{"norm": "rmsnorm", "rope_fraction": 1.0, "bias": "none", "tie_embeddings": true, "parallel_block": false, "init_std_qkv": 0.0219, "init_std_down": 0.0033, "beta2": 0.95, "warmup_steps": 557, "decay_fraction": 1.0}
Each number is 128 + 32 x the weight over its row's rms, rounded and kept within 0 to 255. Layers, rows and columns count from 0. Numbers have three digits each. The size before them is the row's rms in percent of the matrix's.

# layer 2 MLP down (transposed), 704x256, rms 0.0491, rows 389-405, columns 0-127
100:120107170121154109084205133090108129103091137073137107158119138116122105098137166147177159131106127088145099072118158129186168168113148168148164157087161107113090103074157093162122092137104122130176124135073145095146181128122100166143143097124114095174225107113144129152124150082174122133179157137111124178083122165169151128123115123086136174171086112174121195099095159107165184133121
100:145055122125112174104173087093121169078141079088133142091117116119112125142165179078117165114105189141109145122099092148143122146104154123141163116100131092136125072107179110129157136164113183145127149130127166127095127186203113105077124086126169117103105113087058111186107112125156138140145152169138112071090103113074108157185053143140116140138135122108168166128092100127142124156109
094:154151050160175141132130118118125136122136125114121114095164104080121106132139184152160130114095106106135169111126202126100167091142165111156119143112149132123086099131119103144105102092095162139134120110136131110126097168112130129087089101190125060145141080136183140153168092197126089137096096153142134142137116128134140116090125112116136153061088211054090130118151204098141149162156
099:106119157104108146132103144109149134040130178085163116089163149149114140111133186123112051055099149159147122103112096175163110096072128170172174178136153149114137109111133077190080159123099128124076093062139134164130116164099105119125158096171129133094149148155147079142129166123159170131095082111046142142148123133125116142150128066075142136100106095145046110128140055093108082097069
098:072142157115127095131139156113223170107137147138158102105143116145148103147111093081201145129064134179144130034149099130173144148128133090099170163140135180175088127123155130144136127109086119093061108102092101134089174140093144059126172113147122115084137140169132121134121160157118094119120094158102144100103133079117181130169154096134067152185119123139129127157121099195097089123119
107:114136161162098117087182101110154149159060113138104125105147118122136135161127088121093064123101117123104169121129122167142125076126079201115168168086139119118171110122071097140129167171126122099131083140110165090187148141157114087093198115122083159134091129088150135124184106055157160142090128093115059136042139168175139116153124070180149126119154114116177157111106112146058092182122
103:107109124134052129081187117136125162174146112118093154101169085148167139128154086101156144044137154179128119123099124104134111179156068066108165168102123080156123161132165079149130116119036143147146157167123154144136125149119148138171121175140151130092095143113130100130193157092155099192090114154122105107138103126134122108073125153081153192116109120159193127110097131201089135124147
100:078102140158169132141090139171089139145135105204087124097174117142158132156164138117150134172148061130159109160176147098095106067119163108079168099175130115165117128178182188154157116137145216098138151098164151132156131146117106069157127167118093092141123100106083122102090166132125171125144100139145143231162133139095148132138140123126136185134160149164142097110115152133131134136150
098:127163143173180148161255125136165073089147154091140117141163106183130107164165148123096114121112120163136215145094114136116120117141149071121128111144153134157152139142168135111138096195132108090116134104122136129110109104103109105135107155153125155145117083143141163126166192068081135137144159120180134062180144188104112129140189107138145140159125157194088128181226154119070112158102
096:115126187123117132198171170123107133113082103131125120108153152092115102143153156135111123159180153096129149148124152150135167125166100142134119178123079049078125095078075101112134147108130125152151101086101091089175096158133169117159122080090138107128086129135172119053118180057088089079143209161187076169124131139138071143176110141208127134110090148089115107162143135169134104128130
104:107172164077115150165146130104180201143096108158105102126127103091096152095127126082127166121146091125115137051158075109111155127155135103125147138126111141083116108161086157095106136130154134123137144128182197078172172134145111175181142110126143123188128097045143172165123156119161104066174151113144148156086179104146080174131130133151136081143155088142147150111102121147060117102116
111:129051096121082124153098121141171148182090119132085162104089106031123161149173160089167127103137078116113102148106167108158131147106148145122139088141107146058155119171073088135099133118157098101081111101141116129104104115118136134125107122132095079131085185218130158151167115112114154095082128131168144105207079147106171148178094091085054114126181138138112140056110137167120134161079
105:144110178093114136120139118160118110115094143123174141153137138116087067154162108158112114078097127126126193081080109113129114098118101196134129158150154137125022133153147025157168126119084038132146110097136039114129181070156096168153164133092136143106104121144173116119129134102108111162155142118118140108069137106121059088143118145159080123121108194110080121147156059110150152134116
099:143109155150110128092115121157201116121109150072127143071092068156095142143134121143139131090164116144101111077143093072117126067160083102115129085109082119172114188118128058123113133142109097130103108087138082103121202062126138177136094139156127138129073091152185075131127161127209085138124111137142108073131143145114181155145113134089134132112185096131171167129089149144120090143109
104:132089096100188103151121167120067147186140105161102091131141136125105148137160128142113091096182156191165130097165078113105154074146130126102120145117135102155129127120157156071026085128143115166149113185131165174140097102104081088112160099160096136140165120163145186090153142159078072186141149084119099149158144105104166144094137102166105156121077115150126173091134129111105112133156
093:179122096100144101152089162146160161116061096125142131137166151148133105069183122141147112109082099101122182100191089125136114065095112169176140175122149096139134142111133153147130117131077143129127123107111106143141159147145185132124162157110198160110176130117148183100132174138182148107123124091096115098115140085147116113091171150183151091130141162129070126126170091135160190113163
095:106109112149112152132113168120126147121088138136105128159145086133106133120063201171112122114115155083184175055141164175142099112182073127165127173166163071100037101151072115133102162093148139113082130135132136173154113107133126213127093142112144096149170108173145147115174170145158091146156148119151151134155158106093093138115184138119093171174152096136141133116113163117139105103131
# layer 2 MLP gate, 704x256, rms 0.0567, rows 390-406, columns 0-127
113:152155078107129110102133131141105174132158121126092119084141123128151066105158114140110129105143094174089141111135149139095172097165123090099150105188127156071114113096054147163161108163122161124116058122106116125077075141161144151154130113120097201135196109143110147117103124132139087161091103155121192109154126155121137164127175132145104126138132112144099157070138147154137178140099
094:132107143123127137040080138177175103080154083161133165177129062109159112150132091186087129143117113106091090067111148157175077056076150158164154198131197128131150138102139114135165159149139186126149103088158131109124089115190119130169099097107155108117128082115143091158074097134198152115121151157058151109097145172129104141123120110121131124156156131154167094125128107194109088082110
103:122081116105134125115167116158155130068154127153077114147125084177138142086113111114103072121119149103055160121110114113095081089113123159079112143137184058127084063121080109147143151103080175085133141116142081074073142144111134120155110136110155113164113185108175105117120131094146102109088116127082157162116171157068061132160130101147145063145083138152172100098117062117153120092060
102:152181132136066115098117133169128154123153129163122094097138131117139120108126144141173134153154096126119145107093177171084102149163147132185106104137080132098145156093135134180182112148128088111132147174143126179157110113084128069100171174106077162109195091148130087125117184091151140154105114154086143120120041096112175149132134147170113144075157093141111141162104119146081123115073
107:067112118116163079111176116107030086169095152103110110152160094130130149136149140156139122211108110102099184081091132122151123167120166149189106134091154150121139123084133142120171143096127150092102091120145193067150159141150102105097156182127092186151137145094129090150106137085145120119160113106131110181086134103163159088159057050181143136089175126129172206095106157092128095173111
098:171122093099153110143144160144135108071109148130090161142186133152103129099162104143141179108180128133111099098171166131091169105135125097040098156109153118142106111067121148196121099120132127088075141140115170106113110124122129140121084187159142148100095135142155127102083117141159099165081114103152132148128112110168129129127145094121103058095161149106138117093166137135043144164158
101:147136097119110073121099122123137128099133133143142131071129127148139109099135142124102104108171173213073147125132075110170173152107127100112066140176104075120062142137149201095153085072104175141135098090198131142149114122124160113139159145155162141165085155125124119132160119162147143130143184163147132088097165185139162161098122160125100103106154102148144095154135156125160125114142
104:157141091163169147127145134112106131129141070143149100088212161143062085117217128113062107177198100174074162117151108118134107146143170158166098143209158114112098157092156153177156091138130163132085160133159103105142133118104131166121127122132098246147095120112160111115045141137114190105149136107161196113095133102131168085092176093123169127137176143175105137119178114122132155149168
097:101129167080176091147078150157102065145142119137124174124118146096076108165168153133087108132144186110072204196119129097140118129105170121130110131151139070127078118114115155135197124080163109173140120077124096072164110057097122102116116159139079156115164074048147096111080177124115082135072136113170153092142135083136153136145204065153162105161136101134142112118070135113132102196098
100:104118147113136050118215150200138076174148155124097148175118137135141109147126107076107053131165086159128103186167140152129074128099132128092117097095129112159125119081132115111160089125116162126168067100095144128072124108194158128099206204157120114087167137133135133103120114168151080114114092129136141126134173150185133175133171186147122128101113126120093207166182091134103079144154
112:128074132107134133104151095106135148094161096105128156087144123130105062162111126094100148104119079129067164131178163117097179146132146124123084160106190119092101123139161114169142122125160102159118106110121135157090174124089180134156142085160165160133044129108109153094130095125141125117122183136148137129123118169116197122117115133140110122158090128145073224089149145128125083108080
101:118092145114149128088153161168179148123163168155098141176141158117190170148111104120131112117164149166101093144062159116182129072110096147173094140165145147109139113195140155130097133148109115080099131136178152084159119162107158213119192119106117118102127110124067147201111139030120140127166113116139090156092079145154135122119211073165145085142115070143133084139115164155141145152105
099:169152113106104059163144142150108129124155132150113139145143152127198108156153126122210119124111169112166185122108141147122114126093109131147105094069127121106143192121143145123114103121108123110149145125140145087149111147164117096134129116156158085132155148156184131114154155114153191207137129087118097142091110164088122090124123139136095131163084155134171095108131133069141105093071
111:157127087077110151081123113089088185115157166107142144104069149193107118080115117152114150165141106044055192202118078182117174093192128105182157179149187129078148052116087186110194116090173154100132145093095149143115076108089115122138136125149090158156151137175140154161155115090142094120110159120094117129216112146078116174099128120181155155148145067108129147110120135096103096135135
110:173122105095100144112062085150146070143135097099123102113097123169103120149146080110099125142119133096115099192119127149100112120126159159163124090078094179097201186131118130136174132156155164142113111085126142102143086094105119114081111105115113229147132192114151161109062105101043174150094103133092149167099100093172192153113114095089110165087145147129114155113156162101132140160062
098:073074131118083121101109111097075133121148137154117138150113113165149195091145155154045129125107111125122079180166132131165125177098137166119072206080157132187152089148122095100114145126105101142122093094155139103140158156095086089087147072104118078140123147139133147190131095103175152077113123139116134180152149086119164083173081155116064070138116110132182105101164143123172173151111
100:189180139091120127141143126134137168117093125163078153100116148162136108135146095176100157138163035171083117125097159184128197122080124091130121177165119144133091120193156167148171132159087125153110066071113133185081123065090154095131149101126084136129138111105146142100155134139133115142070130120136116072126076143157151165075137113079128099100056148172174140136156128108083124141120
# layer 2 MLP up, 704x256, rms 0.0532, rows 390-406, columns 0-127
098:121171107104104120139133128102061208128200108063095149083147148099114095131144122147137156130151136142177120147146137119107175150111117118131122092130123127117113155109113114126102117131124110076061099161127099061116071155182143165143121163176138130140140115149100153094116141140114093153156108152147147110148146197131087133141130210153107198186151156066094162060149117141109144143187
094:107163166113087062120091183122142151086089148177122143150094145170139184087075112102165139116162106111137101149148082135136080097161106144126139133148148091159131110113118142193146112146150084139133112175084196116083127122165084081204166170169151114140150128129085142132142125128114132093084116154142131122146105109087166176171164231130127140127172044137121105164078097138090064104051
098:195141122169075088136132153121147121089139119125092175134104158122110157157061106073067113114123125163105173119163121102125200137118093148125124099114161191160140180075147137135105066135171178137125113167090122156103133062082122153146199117094127107051092179082074135072171181107153133154103163095134133116168122149143115111160117123109152160157123195153166154103139176127152126118152
101:100165133097177150134119128113113146175157147109132142155140123146169139137126184128141160155194152163156115106095110081095216047182108192127109089204067142159130090123165153116121192104183078119107171116090166116128171099095143112101151138155129078117136062124115118110122170151132121045151087125157125157080139112126156127211173129166138120117141125163128077139137141100093113128153
106:164145129185151103176094144116161135153108130156050134094139115056124165132154187094118056124128122153117157082075138117173190133126122128102105121093126133146084149138119169164161121115123086165052128158139127141171074152050122141123154154149154111085089095091108114089083120127114129089099122095140150124115105153190164082123149152110098136143149132144143097073188066125124117120152
100:107079124130136154142077159154140129184146098125137120137103109119163181146192143120144118086111155123167161168151157106194057156105071091181181133135116112086183152079128133090121135110156160123092132068157078048108204091093168101093097167085107116123077138168163145185136171115141178134167144157081150152138129153101139137106123118111121149194125140142180149143085148145139160168186
100:117141118165120140153146184135163201148186162164147138100166171151175151135129180115115150157099113169206101146050155200099138121131167222114110123139149115155109157142182130118087186076105189090176177116117100165190150143096163078143176154156146145118147149174124149146154152136070163095132134115117094147125131085085156102075146157181077150147082114157148114124145126122154092140100
102:146160100165121114139153160157147148079095109080164128165104128145154161130114120159111189087104183139160106111108161102113092098138130116179116119091185155124113088164130121051146171100147149154144117148112153117111133170115117120051148205137173077134109145127181124089179174167136124176120145172133097110190157154154094119146149104163093144083064176139122125082123093115141152171077
098:164130072140107154150166120136128211074154139180065115168138103071172128131132119146144095102161144146144147102083117082123187146107125110177175120096092118134156143101148105141069080136149145150115081105143142123072126143139153141150108172093162129173153116098112147137195186135113147116166158116095139102113179141154094106144146231084151138104183156174139150177139112172164162122183
103:122118131151105132167091153148092125107125109137136158102085201128155122166175145147099149099157082156111086101092082115081215124153205131094073118127164083142121102147164165143095084069177121123108124097138111153180107120129145056095074131111112121178167092094149170114085166151064086122101126150098075139180119092157138155148136135107075079093072094123094090093181139091146131144137
114:093171109104080095097128133125109123150079070185138134159123080070111144133143104136107081112149165110084159189128109108151136103108109166178137092127134123081148158178094143100121109105095168085142177176132165116148132082174169090103150107139203160100147104107184130113129098149170029183148115113125084164145074128129143164086136170150107144205187151177178169110124152134069107159163
101:057082147150147089112155159095143206113079101113074100126142124112106107105144132117099115166090120169169061131074107166147154118118109177066173170100127134193126141078088083112074105145161069132139142165111119219078155094149194132172131088122126092148170133131082159167128104115164141110072108103174159120107130145160115061169134182136143178145192065151120149149176132125080132118152
096:134098057181106130138151077113068127146092157118106097157199177112146035126130136070142111162142134108147104094131101137130126121132135134101150154101133181150158130153138144103128130143153159144162148115108163086120123145116126127144106182122125111078147129103110104105133115139117136123102140158145114089099151115160190138098089117092108134155081147167120072113132119096114090178094
106:113152119163175097135132176150132059117107112161143164146137142120136145185159115141135119130173079135154055101118155094107111106114125157116090151081141122147151106069127077174089157102071070153177122154118119117137158145124116142116137112122117174086120133090133137139146085172072155070102078118141113186126105082150133161122098196123087129138104132197131144094090163175154042115138
101:074160097138104154219180102128129106129147136166176135095139157078095162127167133140146092166123135086123161083196133047173122189136099103120115162173105085178101085119168149148131158088128088122138131138135138130129164135191146128106127155167172147195112093155197136187171150168152064107123161125171100166106116144111117102113100085139110160151141130174144159122126062088067149151166
097:125145142097175109086112115108171072089152149117120118143131157093135150139117074093140089122113140081124069195139122114063108042101192073144080142109164106129184159091138160102160068157147139099087086088107150049141126138104160112093128149115160159070116149048119097122045129178153190077086147148069088146136102081131151092129067172103090083120164158140175053108080135106064159125121
101:032183150117117137123170077167118164165162068106115073108173092166170120139160123096082158117089113109154125157123112137204127120113131193157160126114075185167107138127154132153147127122113104110083103118126164162130063138171146173128145161093153195108147123160125086159153089139062101186117109151117126095127156164159093160114125135084112113125144173153135122099165105106075147142185